Each number is 128 + 24 x the weight over its row's rms, rounded and kept within 0 to 255. Layers, rows and columns count from 0. Numbers have three digits each. The size before them is the row's rms in percent of the matrix's.

# o: layer 4 attention output (transposed), 64x64, rms 0.0655, rows 58-63, columns 0-63
# v: layer 4 attention value, 64x64, rms 0.0636, rows 59-63, columns 0-63
# gate: layer 4 MLP gate, 192x64, rms 0.0898, rows 0-62, columns 0-63
# up: layer 4 MLP up, 192x64, rms 0.0813, rows 0-62, columns 0-63
# down: layer 4 MLP down (transposed), 192x64, rms 0.0799, rows 0-62, columns 0-63
o58 106:120102133159124119135072170098147124112128110165121134176138144128123137106100174084161112110121131112106100141147099093148158142135132091122111147126123142123126089132157124160146186126134085
v59 099:106091133129146125163121121153127123137097126110144165118097153134106119097130129155144134120172101128133135106101144173070132086088092108101148122111165154154126165128146148098152094116151093
o59 102:124118102122185183137132124142108141157106118118140121117112106113114121091127140171125103099110121105148136139124133145075136117129138131093140079111126179168084165129139140113165119161130166
v60 104:134135125137104135105079135113198126145162135113106145110149110133169110122124099049146169137168131115121113084128086139116125130139158142157124137147128120125135089117144105133136128152093142
o60 102:090117126115144096092125128081138121125126152097133156151122112132137135145177131063124175142147149115072165095121151133111099092166128149112110129124132124134158125125143129164114157109159148
v61 096:137099103140145130130097099121154171137125096139188127129120144130097134101128114133091186112155131140146135079127161149092149118104119172145152111118093166149135133125125118097107103083135135
o61 093:119119089178161120129077123123131159120106144122126144166132123123102135075138096146143115102131133107120108128116168147108131136137125150126140087123111179165112121154151127126096147174180093
v62 098:189112129099102145101149177184074158120112149122110131130113129156117097149120152111126102130123125121123131117103099158111082148104161091118130122135139096167139086133136153141130099144113131
o62 101:152114144083132087098124161107119139154103111140100122145125152161127131165120165134156174153074134115147143099119076114111160127104144109104108105112151144121156109111118160151143080147118135
v63 094:117141115129185161151115125133101158124123085136130124161109131121192112128190125118156113149136129079127106134128125147152133085124124109145131097140150141130126079133155087103137159091131114
o63 092:110114110128136155108119076156119173110133105095146142123127103091176128143135180114128153126104154102089165150126134135164113146165093097124161133130111161099125099099131109133140153102148110
gate0 111:117153102075147134106093131130135158159152143121121079133137123101115131143149087109136148177109161137153177127117170123096153152104119128176142081120149111129123098141126144131112142167143110
up0 093:139098121122141135170093134117137142170125171086107090097134168113145149172145149138126122122098139070146151157139093133098127079089152131116159136161114145124132144119101135134154111146136136
down0 097:103167100146138116089122158121130131141101116114096145129130147108178120134139132142119115160098149067120119142145118155099131114148144203076123126119099122148137159100096102115140109163138140
gate1 100:114126112121172132088116152108128140124083133116176135109160145110088091117205083106133124106129107122125130120159159119171105117126148122139131149123111162152149126134118179097126103132133114
up1 099:135120112123138179107121142161064166124126098161157151139163115102117140142162100086117105174127103133091121128112155100098164135143111118153143115100119128153141125112137149127108106178137114
down1 099:140100100146152134123122182083085102102105100141152147131135155146100119143126097107131157102122116159156129159143122083133156111178168109145131139095140148115151115136105130117134142113135070
gate2 101:112090109161121149156136120129161145141106156124150142110109110093123102119100108136126115133118144156118114174151165109130157157147126107124080156127130109119136058128170105154144156091144084
up2 099:131148157081150117092118164158111100111190068137126152146132141159138148148140175108128155084135135115116112097112101120132108125134123143129147134116115150133145155170099141123087125144104158
down2 092:144147125065140116116100154145142100118181112121167119116143138154099124147119154110115141129116118117118109120128099126120121150111106146174168141124137123158167163173100161106083138117078114
gate3 084:105116126123130131146100130141153169106098162102076123153121125087124132146177158121148130154151104146106131140116168072098117157146140102108154144169103113087095142112150123141151157137142127
up3 090:143177153122092140123117137086165091118109106124118134123156127161151132134134093144131116111151176139148106047142126138120111152146118122152107091114163119116112177131087123131124154111114135
down3 092:131121085155161138132124165113145130131143101097154100115150132164087148114109107107126118101094151145147093123115075171107145144133121148167095117116167122134185129139084153131133123117140100
gate4 104:135130158133158110130096134124149099131170091144139142139154133105175134119105123124084141115110148086105119155135143138113108130119139124124129123145122154160160116104219116136072162118116115
up4 094:130160129149106092137099145067094151174118099140104142161134160111146128130135077180117111145110134135101113147124140095107141119100117122137118105139106146151139165079147127142127164157156138
down4 098:152137117142092106160137139118096111139129143136116101114135115171137109115120121128141099141147144107069132130117099104072076099122135144140108138161144148136148138095123157170148157184130172
gate5 087:154106114162180157163140105141121145055137138145108143108121130131145131150144119104133094151148096111105126108091131125086110151155168089081155117135148145146141135140117120107090144152125117
up5 089:197134130137110126150103154063146145121101090116110134126141105129130124094146135151114151139139117145113145153109148084134174121137087137088135086106116135146174117129127170124136144148122097
down5 083:072113107133149118148156161165101156136126132144112126149098108124157149152176114113141098124154114127138143086117092126116082109144175118125170116141117118155098159152151123086149091127126122
gate6 098:118176134094141137127078113103173162139175110139102113135081142104119134097108133115121164166133143102123124137145086086135117141170169108114141148122105125145156123138109110160102100128136108
up6 101:114135188119130139108157125142123147134140140088150096066117103121124164173144097142101128168133086116128119065144140139152145102131101169133148149128140139139141124128084161118125117122102136
down6 100:106098102168120142146101093119104114109118142126171159130142154102144104141162130135155152118141163115127130082074154148140135156096075138108145131103164093119133112133152146111151125099154164
gate7 096:115105137116207168150124111131136124107112136108109143144135111143169136174129105140129077114112156123133115123092114113119107136113157090105144137127178090079161142140111146140114146124101148
up7 100:158096157144136160143146160072152135134117122156129134175125069113093085127160133139122122091106101159111113160122148145139149171178122108101128114121098118143108153140128102114154128120136115
down7 101:126087146087173118113182116088155145146157133110135158141163107137153131118117147143097143136109147126079128129113138131111088078081155086136144117128165125112155133153132146107155128122106123
gate8 091:123127117123130113087143096122150123122100138156136126152118135136085191157155107117112136137124125103120141108098137114130131113117113138137069142115168136089186144115079122173132143169169134
up8 093:125139124180131127147134113113107109089098144122132107137128102109148111148113083163135113149178152113140157118120116100124099119111141114117191144107103153128099159156141166114096120082168111
down8 099:099140132102100137146144160156099123130138073140109131128128132127119134129098155116138154100154148162123131146147134114139144180151124165158077128137103134145111120090177085117123133081095089
gate9 090:089150098142170126121153120146119152123180092126136073135161106116123154113145103136088121096125152094133115140092147099111101149146119128095148108146093140094169109110131135174130104147120140
up9 090:137145153110117130119193144148143106159101138162105086150122097115118126093107105148108119177125121115136123114134128120142198104165116181094134148093118108099154137117122143131144129118111157
down9 095:135106096166116093142161119110151191138175132121129108114169136127112124146157121141119118113128155146103140115072122128123098120132097144161079120152127142149091127100186116115108117141103146
gate10 103:102097116148141106139095143109123166170191084111159103107094136146091133095146174132132184128122123140108156154123156126132139139146115081129128150104137151139106125117130102140141152126147158
up10 101:114129124135137097150084126124139168153198109123170095085100111096105159095137161119149113128100137162156117113117150134121156122088129134149127120096147156142126130109170124131139164128099104
down10 092:135121107112152129166111136126133122122110116122171103128131112225137112154104131165145099127117075127155130130092144134132080131149129108142141107103115131113121134146136081130172107139163114
gate11 080:099112095144173127137110149172156097090113178165128118134140150134107082129124126105125126149135113142115119107159112086166138142119137123149134092174134107107129159116157081141095158120108110
up11 088:112130112213129166100158132106113149100156159148136128152105138150134133133163122104095114121139108087136128094106156095136120138123140094114122142103139139123097147116103094144148181099107143
down11 082:174123143093084123114148095098113134181164082096131110122100110124139151148126155141090136127124127134120138154101129177097136109157157122105141160103108133147131077128087144121156120140147133
gate12 100:123170080137089128111143142151106134105130076160088134143167098131171093099144104110146130099119136144103163127125168120158123180143128132128130121138119108098123097155103123121106163147118103
up12 108:121119114113108132073168152129093121135106139112126169105171098144144115124148138098083101106128136120104158125103168159128115118106165136116122126188118112112115117103120162146110169164122161
down12 103:119122146158154115167116101104118101134132161104192130118113143128107131142131137178139119135109093117185120142118104137109071118130102098146127119091143145142169143141141123116127076098144160
gate13 094:165110140102063136168119154115128115129131125157103126144132142088149104107118095128106158178105151152121169135136124130156119122181130126112115072149105111093111106135121141118167142150107145
up13 103:134131134114111112105094135100137148118156135132090168100158127121124134128128122090151161129150137151098151106140069158125086099142135106124111116134107091124129155174116147129105194161101158
down13 098:139103075157124127122083165079123136141166131138146140119130140159140110137091132138152174167165105146114157118144082150101088105115112106137123123103125140131123132160122107091105157097151138
gate14 092:131111152100106154106162131130096165157150151144104116114125108125149163115073133132154138107133157101089131080134129144110124146104121099109135139110120150085195122157083120149110155115134140
up14 096:168085152089084119109143145094112164169119139141128154144080159155136146133100101121145120164130126117100161079093085143148151104134138111122143139112096146110164118140103134125133122132101144
down14 097:135125142172129094121147163122122114133109085138108141138133165099124131144118104097114189144115124126146096185098134132050141145120112128105123087085127137128123133112152132110151126135151163
gate15 097:112117127057162107119122137127155147138115098127159128144117181112117141144122140141109130183092110136121141152157067143125089094098127165150143086131150145140160134130130135097131118145114144
up15 100:154100155140104144182104108154125114123097123125095087128129137139123130118073093141148161124121107138160160132089129154132131155154160141107094076114139111119103161151131142158089149136149104
down15 100:142120180122134118123117145125141082104112087139141146097149137131101127116111122134123138157087070142117174165151112155143137156126105151105136116091154153131157151162110136096078094149124142
gate16 123:110119081121161151116136145105133140127178090118139120131095141144133117083108191110102164111141130107107155156118117134082121103174105123111121142132087169173147123130143151124109128106141141
up16 128:124123148127117121138107123121155141159104145140106129094111101116075107146086153118160157092112094132108110179108131117142184127122135122140139161152164079146145123121078144149141171140145127
down16 125:126117108145127090114162161104166148138135118114131092162113161129095123117107152108094149092126129104099172122170102114133105155147104167103109131146114159145165167119156162117126101088127116
gate17 084:155114144157060167148152138125096136145168144138098092110122157085101126092092109122129120154138139148143153134120161105109124115156138144094089082125146125111154161135105135131155131158134132
up17 094:110145129117140093139131077161110174148117107086114139124160143137128179135141171097157097120109153165122139140098136139123115123120132145146146128099142103149126117101115088092109165152186123
down17 097:127105118121149149103136129128109161154124121122092167133157081144098111113093150160142089104128136107138128114144104111145112144145137107124218119097148141125128140170110170129095106143113153
gate18 104:078087064145115105131135129136118158132178091111155126146175119101102117132123131139129108131113124124079124138146158096128155124119149127139140122148108108125145163126150152132089102173101091
up18 087:110130120092126124105139113122179120140119141172156132126102128123119147141140108118194121124107156114128132129151143128180145117185118160162117085100072100128139109162145123143141119086123145
down18 095:115077083131114132118075127136120139134149106107145124135167170078108144162111120129137145148134159150105134115145152081114156108118134129148097146156138108103150153112192138154098142130124104
gate19 105:120155109135132084170133086121167111113098150142155131128127122092105156171153152176115143134109110189111104120110138139131145120138090117104078166126141088122151131133097153145130139125145115
up19 107:100175107113088085183092131117136104137119160168137147104119119101139136131140139189116154150125149172110101136136113128135144105107102169134099161127149123146126127105132120104166129121151160
down19 103:104137121188087154144156087134143109098127120113125138148138112089095129110103107185121158150137104149172118150100128114133163114154134127114101139107156118138094124122098089149105118171118145
gate20 095:107131121173117128146155115148126096110100110102106154097175107104129135114097152105146113088112182134079121130175171140147105116124121128149108125111117130099137089129152126185135105109117117
up20 095:126112156166110109119143078100115116153083131117118165096154125178134160137101151125134116129108160115091104101139161116155110109109129126136142146145111122152097103100157107173153073125116145
down20 087:130116137164140117114113137126124146140093102144122151130120136161124144146163097149113160161123080140126125121092155116103116102123148072113143132166108121143149140133145106038142163109119158
gate21 105:148131147126127122132129105114149138104090130119133182119154167149114119091182160114140083142107129137132137093104124131106086140137133105104075159138094084175125117147137159144121111148125162
up21 100:137111122150141111124118192115124128136112168094116119161096100136086144114100111134155157117140131131068137116149121111143139154088142148156136118123141137114133166087136149148169145153082085
down21 087:151115139100139135144139109120148150152163086150122166120130156121106125131151194138110081141108133130113112118132129148093133100177112098133084121120083111129116124182141143133098099094132160
gate22 087:140156139143101099106100153108132119186164109133065111147115158111068149111155124122129148108114151117107161132142115157089106135123146136164095131139160096112157150125116136148120129166135143
up22 095:120137130134105146137163124101111103133125141116135157118173111107107159079072049159148130137158110131156113105129129132126174110111117148139159129142113088094142141145146160119099119142154128
down22 097:111151129123086116130118114107071137169141115124138120173144137108099133115136068118129149149138135141118144124121165154132166146152125106142116181097124126117167124112166139128100132059102139
gate23 096:101146122130152109127096126152141150116141116111114092113140141134154135169165157108115168151133110084101160137119113112145117152141111123094088115154167173150160121150108116127053119118113104
up23 090:115107124148157137109081141121165132089120145157128133162097143136172107162114099130144134075144182126148102122077134111134149171130146080150128132101118135102138140130110129120098129121145171
down23 097:101151131132134146149153106155115143146104120133076120156150118115124132120128089126120154150142092165136096121147136173140138115166100096083128118121117118143187084153140133115113162121114067
gate24 125:089152137146144147151143080156109109107124158122100113097130123149138167118160138134087097140173141083108148091133105149108107144150131113072138166127126162101118145099128107161115122123153143
up24 116:070129129130082136126135129105135113140145108136115140127164087104133104132158106197188128156106166101162146138101103135121136108156105142142136144158133115143099140129130103144113150128094093
down24 121:158152135161138123127117140130109145120105132133138117109119138182118118122103144070083132094174081154112141127174163104141100151085132134090127124115121114143154139111123175104156115136131163
gate25 124:088109087128160175141145131188160114102116126121089104149100107103140116156115121119104125115146097108136139171148116133090128128143151112140142133120168106162160114147182129117110139102141098
up25 115:128104110105133114112119152100168117141133145130144147149038131161140122136138114151073103134117091144149137157148071102110092114118115124134131143150138117176123148161119116112152128137130097
down25 118:125111105170103138122112128151138141142100144136115142131043126180140133130141161121128154115111121104129102168139112118054116122118130128123144168133147121163136155113164128076147126129138128
gate26 122:138058118128175121138112131118148101130160124147179154077130090137137111133164141155150146119064108106096141138116155122118141175125144105147146140128101090121113108128130135128127143126108103
up26 117:149151143158080100159124112101095148096109091070111115139142169101157124144157095148088161115126131154138127138109146158166098112129137103132117141131153145127136120129115126077162106142142102
down26 116:157088132163145062173121145137112145122162149101137095085119115167150133132162112140124139092130113126110165120145110115091108093121158099132145140188118119136104121118111097117135135148149126
gate27 094:106115118133119144081122119143146148110161104112169125070156127160124154123150178104142137104115151103066138117126139182143088126149117142098096144142127149107151141095096150114111135134131134
up27 095:100133159168141114136118147084107089158158152135155131131099092103133134126109099118162078132133139097124127172115117133106120121094155101067122095146154104138132158132153149146118147156135160
down27 096:146119125114127168099116132177124169097092118133065125134155149140097121126129117151117140108128118151158118092118115128173150173134090129166141162123122152136116089164082111126141097124113111
gate28 092:136117111093175112128091140184109109111147126079143122093108145137179092134147146133137133107144122096155137119092121130154097136180172133139123132123159118106128107170115119122163121102124099
up28 098:125135124130129131157099122122137121125155098129163145112111113145120124109148150116026123096109150139100128170117133190134162135092112135138123164127152161146123139098153102108129154133109112
down28 095:119120166119119085112147121146131127140178097080159105110106112152108148158149163124146152122129135149145161154132108110084121106145109108144089130131138141150113128121168123064130143118152077
gate29 081:146136140161127115151100156131134126135099144153163174093164124124113127119142130151126187110174103097081168099108157132137129153124130097091095099142126089103158121127154126141134147144101113
up29 086:154131127098123135153104172090115115145110131150151105125094091090140104116131142139153155183097118139170173134093143112132168161173141090113118112140118106127122134113151137118132115163089149
down29 090:133156129154102088150096162132106104132097167192153170092129108176124110133139137127123141097137129131147126106061150139145120117122135143127095101155138079151112108130149109136147127134134110
gate30 097:116111108103178142162113112124130123157125166141099146170163073126145102126114085156172090118164154141138151119122134110117093131179139110122110099113150131107135130125133138120121092109150171
up30 102:105117143152133112124115122150141147124110129130149126104136095119110113190168104137147133106123099069145136136153140139132115105160085158113146149081169170142119157102101107140095134120163165
down30 102:143159133158093154129159095118142151125153095122149124112126130070131147133120122099083128113120097125116099145107123147165143119123107153132116174129185108119136199126128092115107147099115142
gate31 102:109152130147157138141145141184128127107122067104109132126108127142133107088123144148116088110113080139147151109160104120139131089115101116134117156150147119111133160129087093144159123137159189
up31 099:154158107141116149120144125148182132101165114131145135107113120109104133096076153146141092112102135110131130083132139129116140094111163093159140135126189175092144121099097128127131122143097151
down31 102:116113121156137120145109127121122095126149173099115102151140137158124107156139132087143131138120129088116150145090108175153112130113127151110095140086118130181089155145119175162135127098135074
gate32 093:048145133121127132120132110163133135114126152115116112074079171130121124153150140095139139075137122107108122102118135155125148126148129114112151167139145155142131162116111147163160080140124154
up32 099:142172126162175108117124115130110110134154124120162179132099147107122131106089139074101136102132089131128093134141116109130184120096142149139152079111129094127132145131148172123130142159144144
down32 097:113086105082131143123120125143120120131127121143120086118144143153117112148153116139124108173122159129143168115117118112116110159180145127119117163167157158135088141134095110148165091118123058
gate33 103:126097097169138128122127152126081147102135089112133102118166105122107136089122129156113135132126126069153167149154138121113079167165125161114164116091157117146120143111145122115146137151167140
up33 104:146114164128064108102160150136159140136109121130176138117133093140137125126136169121145166168069094138131125096107142154127090106094096105101126137149122112108113168153104151122119119121115121
down33 105:141160132100150092125120114118105144116172136144135095105075170209165138160152124137164082128167128117154126112118114135102132130138129103131140113128114133145095108136157102139146097126104126
gate34 112:105121138128141114135119151126124115109156104107097115172127129127121110076158148103178174126120157141157175164121144129126088109175095110124119132140135153154115124160132137081083149132129166
up34 101:129171151134132125123144128134098126185133136140076122121131153109109131164140138148110110058136097115140118148108157136064136169135135064124117141107111120149139090133110142152137139129149120
down34 105:105150175145099141133169124088102118125115132132141134165160109088086144102124105102106109083139101122128120132126149097111120181114175167078119133130118117170140121127121149156129139127137161
gate35 101:130100100134126133104137125087134149116173118098132129090126132153134129113099207102141116096114122105144199167140130129145115096153095126129118137093092158153150134116112148148148135110128118
up35 096:100102141151148151100122105132086143101123168102138110134152111167165109114105098167090127142143134145177132086117098090158097139144115107108144118122106158098115134143140143147150094125155092
down35 097:120162136125099095166115090164118134166131125154114142158135123136101139166176094136126137125165109115123094099136143151096160179103150093112126123130140085129120131117094119125092101163112155
gate36 087:116092101139115141132122097135079117146151094091121138139119118105137145176134120124116145118142151177101174133103121132108123168164149099131110086123182126094132141111090129140128159080137139
up36 091:138140137144092119163113097116144165108059095139115120141144149110107136146087056159154111146157131133133105145118121124121092129143104116126164152074143128146142151141111113163136115136148134
down36 090:086093141176113152086136134136156139165150131115122133142130150065114096146097114154129126141169135130149104129106151103124130119132141111136146189121141102139124148116065098125098130102143139
gate37 097:144132125135130132186129147126135097101144156100160094098152071136094120127103147103112121125139136154120122099135133200144138175093130141148125166135118126115137082112125139131174141102106122
up37 101:151129095082152105113137099134155134115123084140120130164101141114128119131097182138149125155078127110132120127156131113130154128152112134146116078096128091172151114164196126122139135138123112
down37 104:131145127143088126173123117122146101122141144099163110109126143125112122108117149096151102128132120188104122127144111208163117170141133102130109173097094140111125089110112152133135138093115112
gate38 120:099143126103174145122089122127107154154085118109135143123112100101155132142138072137178145161105168149122117160130137118106151121125106115188134104134117125149143111133171129107075140137116139
up38 112:105107139128169132145117114127108112120106132092134170156148131092115103126142114102157080102187109183129137161117129087151139131189153123135126116151116113094132170141135120143133105106136108
down38 117:104138154124154165143127096082104130141136156126134134123117126109148109129154135132111111118129151157142118168138130127137144113084101071187121110165121136159130131118187127074077133106118133
gate39 115:101102114131136131155127123108182112115131147151164151148111117134136136094148130131157168096137175112091122135166174098171118139157121107103114104106102155153105081167138137119118117095117116
up39 114:079120091118131158113132090151104125120179082157110155134141138125133116197115114126112155166114142136100125109109125149135118084138148148113145177110168111108145136119135161109092144124121120
down39 109:139102089048156180095124179132131115112118125130112141107088128110123100142120127140122153128117187104102115144154144126146153126147116117179134107103129112088117134119152148144144137127127153
gate40 090:131107117117122171126133139170103149149093127096122178182107123113123153157146108109155145167134154160122105108094148094097125139159120118129075099085092141118158142125130150134141135153123137
up40 098:099102136135126144173121081127121098137101102142143111148108096153107131080136177128170089135143140107107160167146133139156117076140113128096128101141165115116131128117151107094122140172145119
down40 100:127104126074107177138162096143137109120141127153107141149083111126088143108127162150114097136160179119109130109153140158143115105130130142102137107124142072166133132116163102113121156165106126
gate41 103:094105132130156169144106106130140137130153126137135149169156133092118119152114077111130167145116120095163105125111164117133111102126119138157146116160127118079165121112131083155124119087164078
up41 100:137119129097128163123146151138138142148103134105122105126150130111157092118096142145180094108119162130082175123141090106141130149158122112171124077116120088126129118182138178108125124131104135
down41 100:070124111129132152127134122129137137111148111144140183162144106089149101164075081149145130144128115124159119132091131115147114138156134142161184114132132139123135106146138094134112104075149099
gate42 098:096124140120130087165113119141150145108120181114125124121106146129159167134129096162163124112143179120087144104122080119144080081111133142119152151132129100132145109137137133107113116182100148
up42 090:114096131119080141160128129145145119179153122097134142088125124157098155134116105168179074127175135167128142110145136118106134150135102129126138096144137134178106116101135091116136125125167127
down42 095:126136160112159144095132138062097139137164164146135088117147160092121120115149136142109147102095101136139148122100177125132116157121142102131135105117119136085123181117135165092133136090113139
gate43 090:159086108155167141097136130125124159127124118154136149140110108103136126087113127146176116127129120108096153144096186119088127134157118110090149092110102165178144118134112097101102122131148147
up43 099:094130152135116082082134114148115146126149112115148159107133140107092163121136163123128138105122127150172161117132122182150131120130090190162129167121105112113124105130154123109137169090113103
down43 095:168112085141111135113088142120139143157103158178102096100128141119104115091142140129131130145128148122184143162127142152130104144132106129157103099108109167086159100174156119114100114129124151
gate44 068:134155136149061136130112137143122137123125146123129178171121150089066127114116127123160085171151142131119146114147132115101104152153125101105127105110121138132148150104148139110126166187125152
up44 079:116135129125148090133165113154106135125102181112105096134157105123120189116123114161123157114141120136179168120083157105109129143061104139143147119097101135094150138138133122134135125116148115
down44 077:108121098132120103130167168120134168104136116109157108076142135122108101130140135152132157141108169121179177139140146087117155157141102075134135134124144088117150166129112138118121098125091136
gate45 090:104121098133138132106115101084152142147171140103158085127152138121112103130128138091079169101106116149154116085139124154106172111144151093156176129120103150153139123121131161121128165126146111
up45 097:152133113173176158123115168089127110141119108134155131198108099129094092111117136088097138076102113148121107123137148116135112134136133117097116082139126107102127149112164148160146127140126120
down45 102:082137131144114152119094124085115095147121158144119112122134142151145121099109136127129169133132140152183156116134072103116133162140140128105176142105111144126134105075098167167134130113090127
gate46 122:127082117130109157122156123129177111141135110107131142086106161119110138090108156127116161129092145122093181186126146137119151078134077152127129149133104115173133119164122136129140141132135144
up46 120:139139163142097113138143133178145112089138133090114127107152139135161124117127149127106087100131100104147118104163130155158094092126125152120125144139133182089106158146094136119187088121112132
down46 115:133144168161126078159134126140098107142118165088104121106164101167120121131173135142154089133127141180151144117091142110123106124106160081159115156123109113120103129119099121120143158119138101
gate47 093:152152070122109078141110135129142082157167127140115106147126162090169107116129095185117149170110137093108150119133113121138119137144108135144149121139079085127140115161118125142126149136109112
up47 096:128151163133127144154145117140150129091106148080205136119108104158107100162193120124104126139116142123132107116086148171134117099126116156117112155125164130130123112110136089126151111127137100
down47 095:129156140159141120156166114141100108084090107129142116093140114158072105170130149091132136079159113140117133111101119148156116118146121150122143177108130143102135125139148151161119099107168103
gate48 088:143105114066179138149112134145170134127107128135138132176123116134124118149142146114129181141093166134080161165140150104148130144115116115103138111112115082116106095136148125156158125132086142
up48 098:077146123107110130103133094107150141122110096113147104137129098108165125123145156099135144149138137172137124128116116128114135124150181162126080117106121140161138147128099192129157074142152158
down48 097:114126119115159125098112107092141123107099120129178107105118105108157101131128192129107176140129132179141141127113099108105107145111167133141108123105123099152119120098105168160142124134139185
gate49 090:074190115141116132102139115145123148116128108102147138115158090136144136120138124116120160126134138116098136107148143200176102161123104108145116184148112126100120080116134131132092131138109134
up49 100:137136182150132158170123116129143160089116142124153131134110101111136115152135075146200128142161146148142116110116101095112118143106098137126135128108152137164133138145111113097092131071149115
down49 096:123143079077141158109146115140107107132189130141069083114114134160159118103101140098129143144146142107106120139151129127177129125122131154129083094136111127092134132127129138161135168150127140
gate50 115:137141123121121114129143085125160118109144144128135132151152164129112134127129126094134110155110126158139119123127157156140121097177136055145059139096119097129154106185136127123108096106111160
up50 112:131156144169125110107152108115126119148166118130151143117145169155121104140156159098165093126109106142165128087097185122116103123129129101161087121126114083149100104132114092107128115148137165
down50 104:091149125164094136094106178132103132124131108127133131098143096101143138130147121124129143092129140083121159110131121128114123116070152193139182141156128157142094125096105137121162149148136124
gate51 108:132126146153114180108153112141119126108137119104096068109119140142095065124111158101104118114132126130122117113136092163148110172148175142096149130156149102103157149121104144136087135118117148
up51 095:113165125116138126151126153123163115097099116177118113143165122114144143128111109144133112153144111132184095128134156063171132162114129120107103133083142132107153101147101095131162116164148116
down51 098:135105124138096170096145124114105119132126149090108163145099128146129113163158125117131113122089135142097135089085103173120123076156153107178133142129118143143161149097138146119127160104155165
gate52 097:167126096133196098128134156120152126147126106167143101116091124146117132114124140115117112083098119116082095123118129144122119134142142114177134111130119127144145061160165156163131128154104124
up52 099:142120131156131139154133115099096146169100086135119127145115134107125145156102114148146122115159175136096118130094185113105120108160080082139130086098146143109128124121089134169157107105112119
down52 095:143128107116148120137129139102107114164125093148114155104120113153155139165146114120127124138109101143103092105094137126101092107149129087168156060156149173114110131178124156151146120123159145
gate53 097:167116102132130101194124122097197141129121062139139158128114145115135151108102139114101121162109156123112151161132154125156107131156139128135098117129095128132134138109159119115114165108143093
up53 092:152068113120132107164130166117151146123092090082145145104101106169116111146126130141084123161086152143108155124103103160125105119163109147105091140128097105121141154119147143143141156110138138
down53 090:137101089171107131187106137102158125132130112080172138135112158172135078157126135129101138160116152138151144123097143096146119152138094109123137117095126137099097104132138100127168138117153131
gate54 100:084119136139077140119095116121107143132177094136141101109159096119143112106137165111152136120130132135120152128117125156146162104085167119094105132149152135179146164118147115129108122086153082
up54 105:087106138156148097144151101142164128102164144109120114106157127138132138105152179107119120141152141143162116128112159083114150090135126160089118135142145160107134086088122140127135107182144096
down54 106:171128099105144159141130148150140131129122101111127166145089142179102140169124086125109125113113086110135114127144111125127086149153090106187160134107119113107097130156138125122132162139088155
gate55 105:134104136094115119130121122099144149128115148157136182176125130114095139135141098150133151146106145153134129119105129094101151158158114109154089097106159073117112098154175145129147137172133094
up55 107:126164122173170095114123059125100121117128134127110124158111125145134147115127106123121177081110115107142157118165147173104144109172122148148140096146108108112127129147148120079152148114115113
down55 105:123128129156148114095148078115104126143143105125076165116118160207103134134116114154149144103134121119139154060156133119151127120158105146113129114166119090141108122142138122136154111142115151
gate56 107:122129095101198136096100128171151081111136167119152129154097133110120089139122123141129121130104101124111125130169155168130163107115147129152102133134111126129118143154118141158076169099133149
up56 100:147167134112116119110091137148102103134079154127140190191114159114132102137134091160135100187100109108136098130145141109125155137112149157158127114128147108123109116119116123125148130177131127
down56 107:149140163126138102079058150128076114147135109140114134179126140159120130165138108168150138164124089107107094113153100136130160115096160116130138138138134141121105136128079153113119126124140129
gate57 105:136117108106124149140127083136149117133109181135138164129116146121079108141146120105176116122114139142132096105131154135109127125197134112123110081096152090148141117169165126166121106132098151
up57 095:111119114132136086137100142146133153117144128152128124140168090084135122081077112123146144103123143169155135172134118139119204119117154142141100158118124115126147111103116167131141149092112101
down57 097:143091130128127082163096116119116138125141160148121150142150118108138124103114100124161100140144150151150178139145128104124157126153151081110092151134105104124160110166116183126109143074095135
gate58 097:090138176128119104149103110124178131100142117077111145166091148120163121145126086160148146098139104109146139140148116111147116137172135114096126137140109128090141100139134133128097175143173123
up58 103:170125119090130167101117156123168136138113124118114109095076128141115090126127153134159123155071147120122127167172142124111118121131121130165127156140133114127154096149141173103116143176100098
down58 102:135183143138094095127068107128122150112083129120129153142101113117169100141120107176135148115111106110142130121123137108083134183154126087097126131137120138126171122153129119155113159148151108
gate59 090:081160117109142102141144181109146126091162157142163139086122081181146114149123129124143154143126164109125132118115122159122135176111076150147131107147141147129131115108111102106117120109106095
up59 089:127072114075159157129134146166164126093146131127119142118148131134145109160126195083153155112133145128127115134082145102151107129130119177114126109115148135166106139098130142103136114131113094
down59 091:074151125152118128118113093084098098146141156126160124144119089165103135104121087151124121191125155146157146173160102136132119126144138086150117122120139136127153087109140123130150111099152108
gate60 094:109086146125170152105143111092124107083117122132108171133146125145147109157157121127127111079168118074133150162114150105111129170139150121108129111124117159140124166110097144122151104097166110
up60 100:127100176125152161143138146108128122093101106134117141117103115145154110128107123103121190077109110104153144123163065186145146130127158149117083137157111138129158118125122125130114112134104115
down60 093:136146112123148128137182090129099127134122128148110123153148079138143162139136125153127092182149151117104121145087165104165098086112116101186106091127103150123126104115143122104110148131141142
gate61 105:112134162124178164157123160143105132142143123119143146073151150116132128091158122143162139140131144139146157089090146150140104156120118111115130082144138156124121084133102132096071144128129087
up61 106:174150139152170126118140118136141099131152151131087124089139146184104099113119184096083146080148108093131145096150128148129134143116147112117079157127130144123131136109092128147131122100114130
down61 106:115138093157059083124154103150140125105115146096121118188117135126103123167132124151113097115125108130093118144165129106141124099116149144137143169167147119131104126126161102156179138112132132
gate62 102:133134156116083136105119137116131111125167152100109119092115140114137137071106141186184100162102115131110129141117142154114104132143123172104137142188156115154132113135135155135092148107112114
up62 100:102152148126129112121114129127177084172102091164125092166121095142129121160162145143113119103099144132123093157146117073173143123110125103164116137133146140122150134121132122113169086136106104
down62 100:126126157136093132137140099137129138100140132106124156102118156127146125159147172142139078143099134098124147126064096133161115130155109156163182130137111091109102135084110157157096125113144116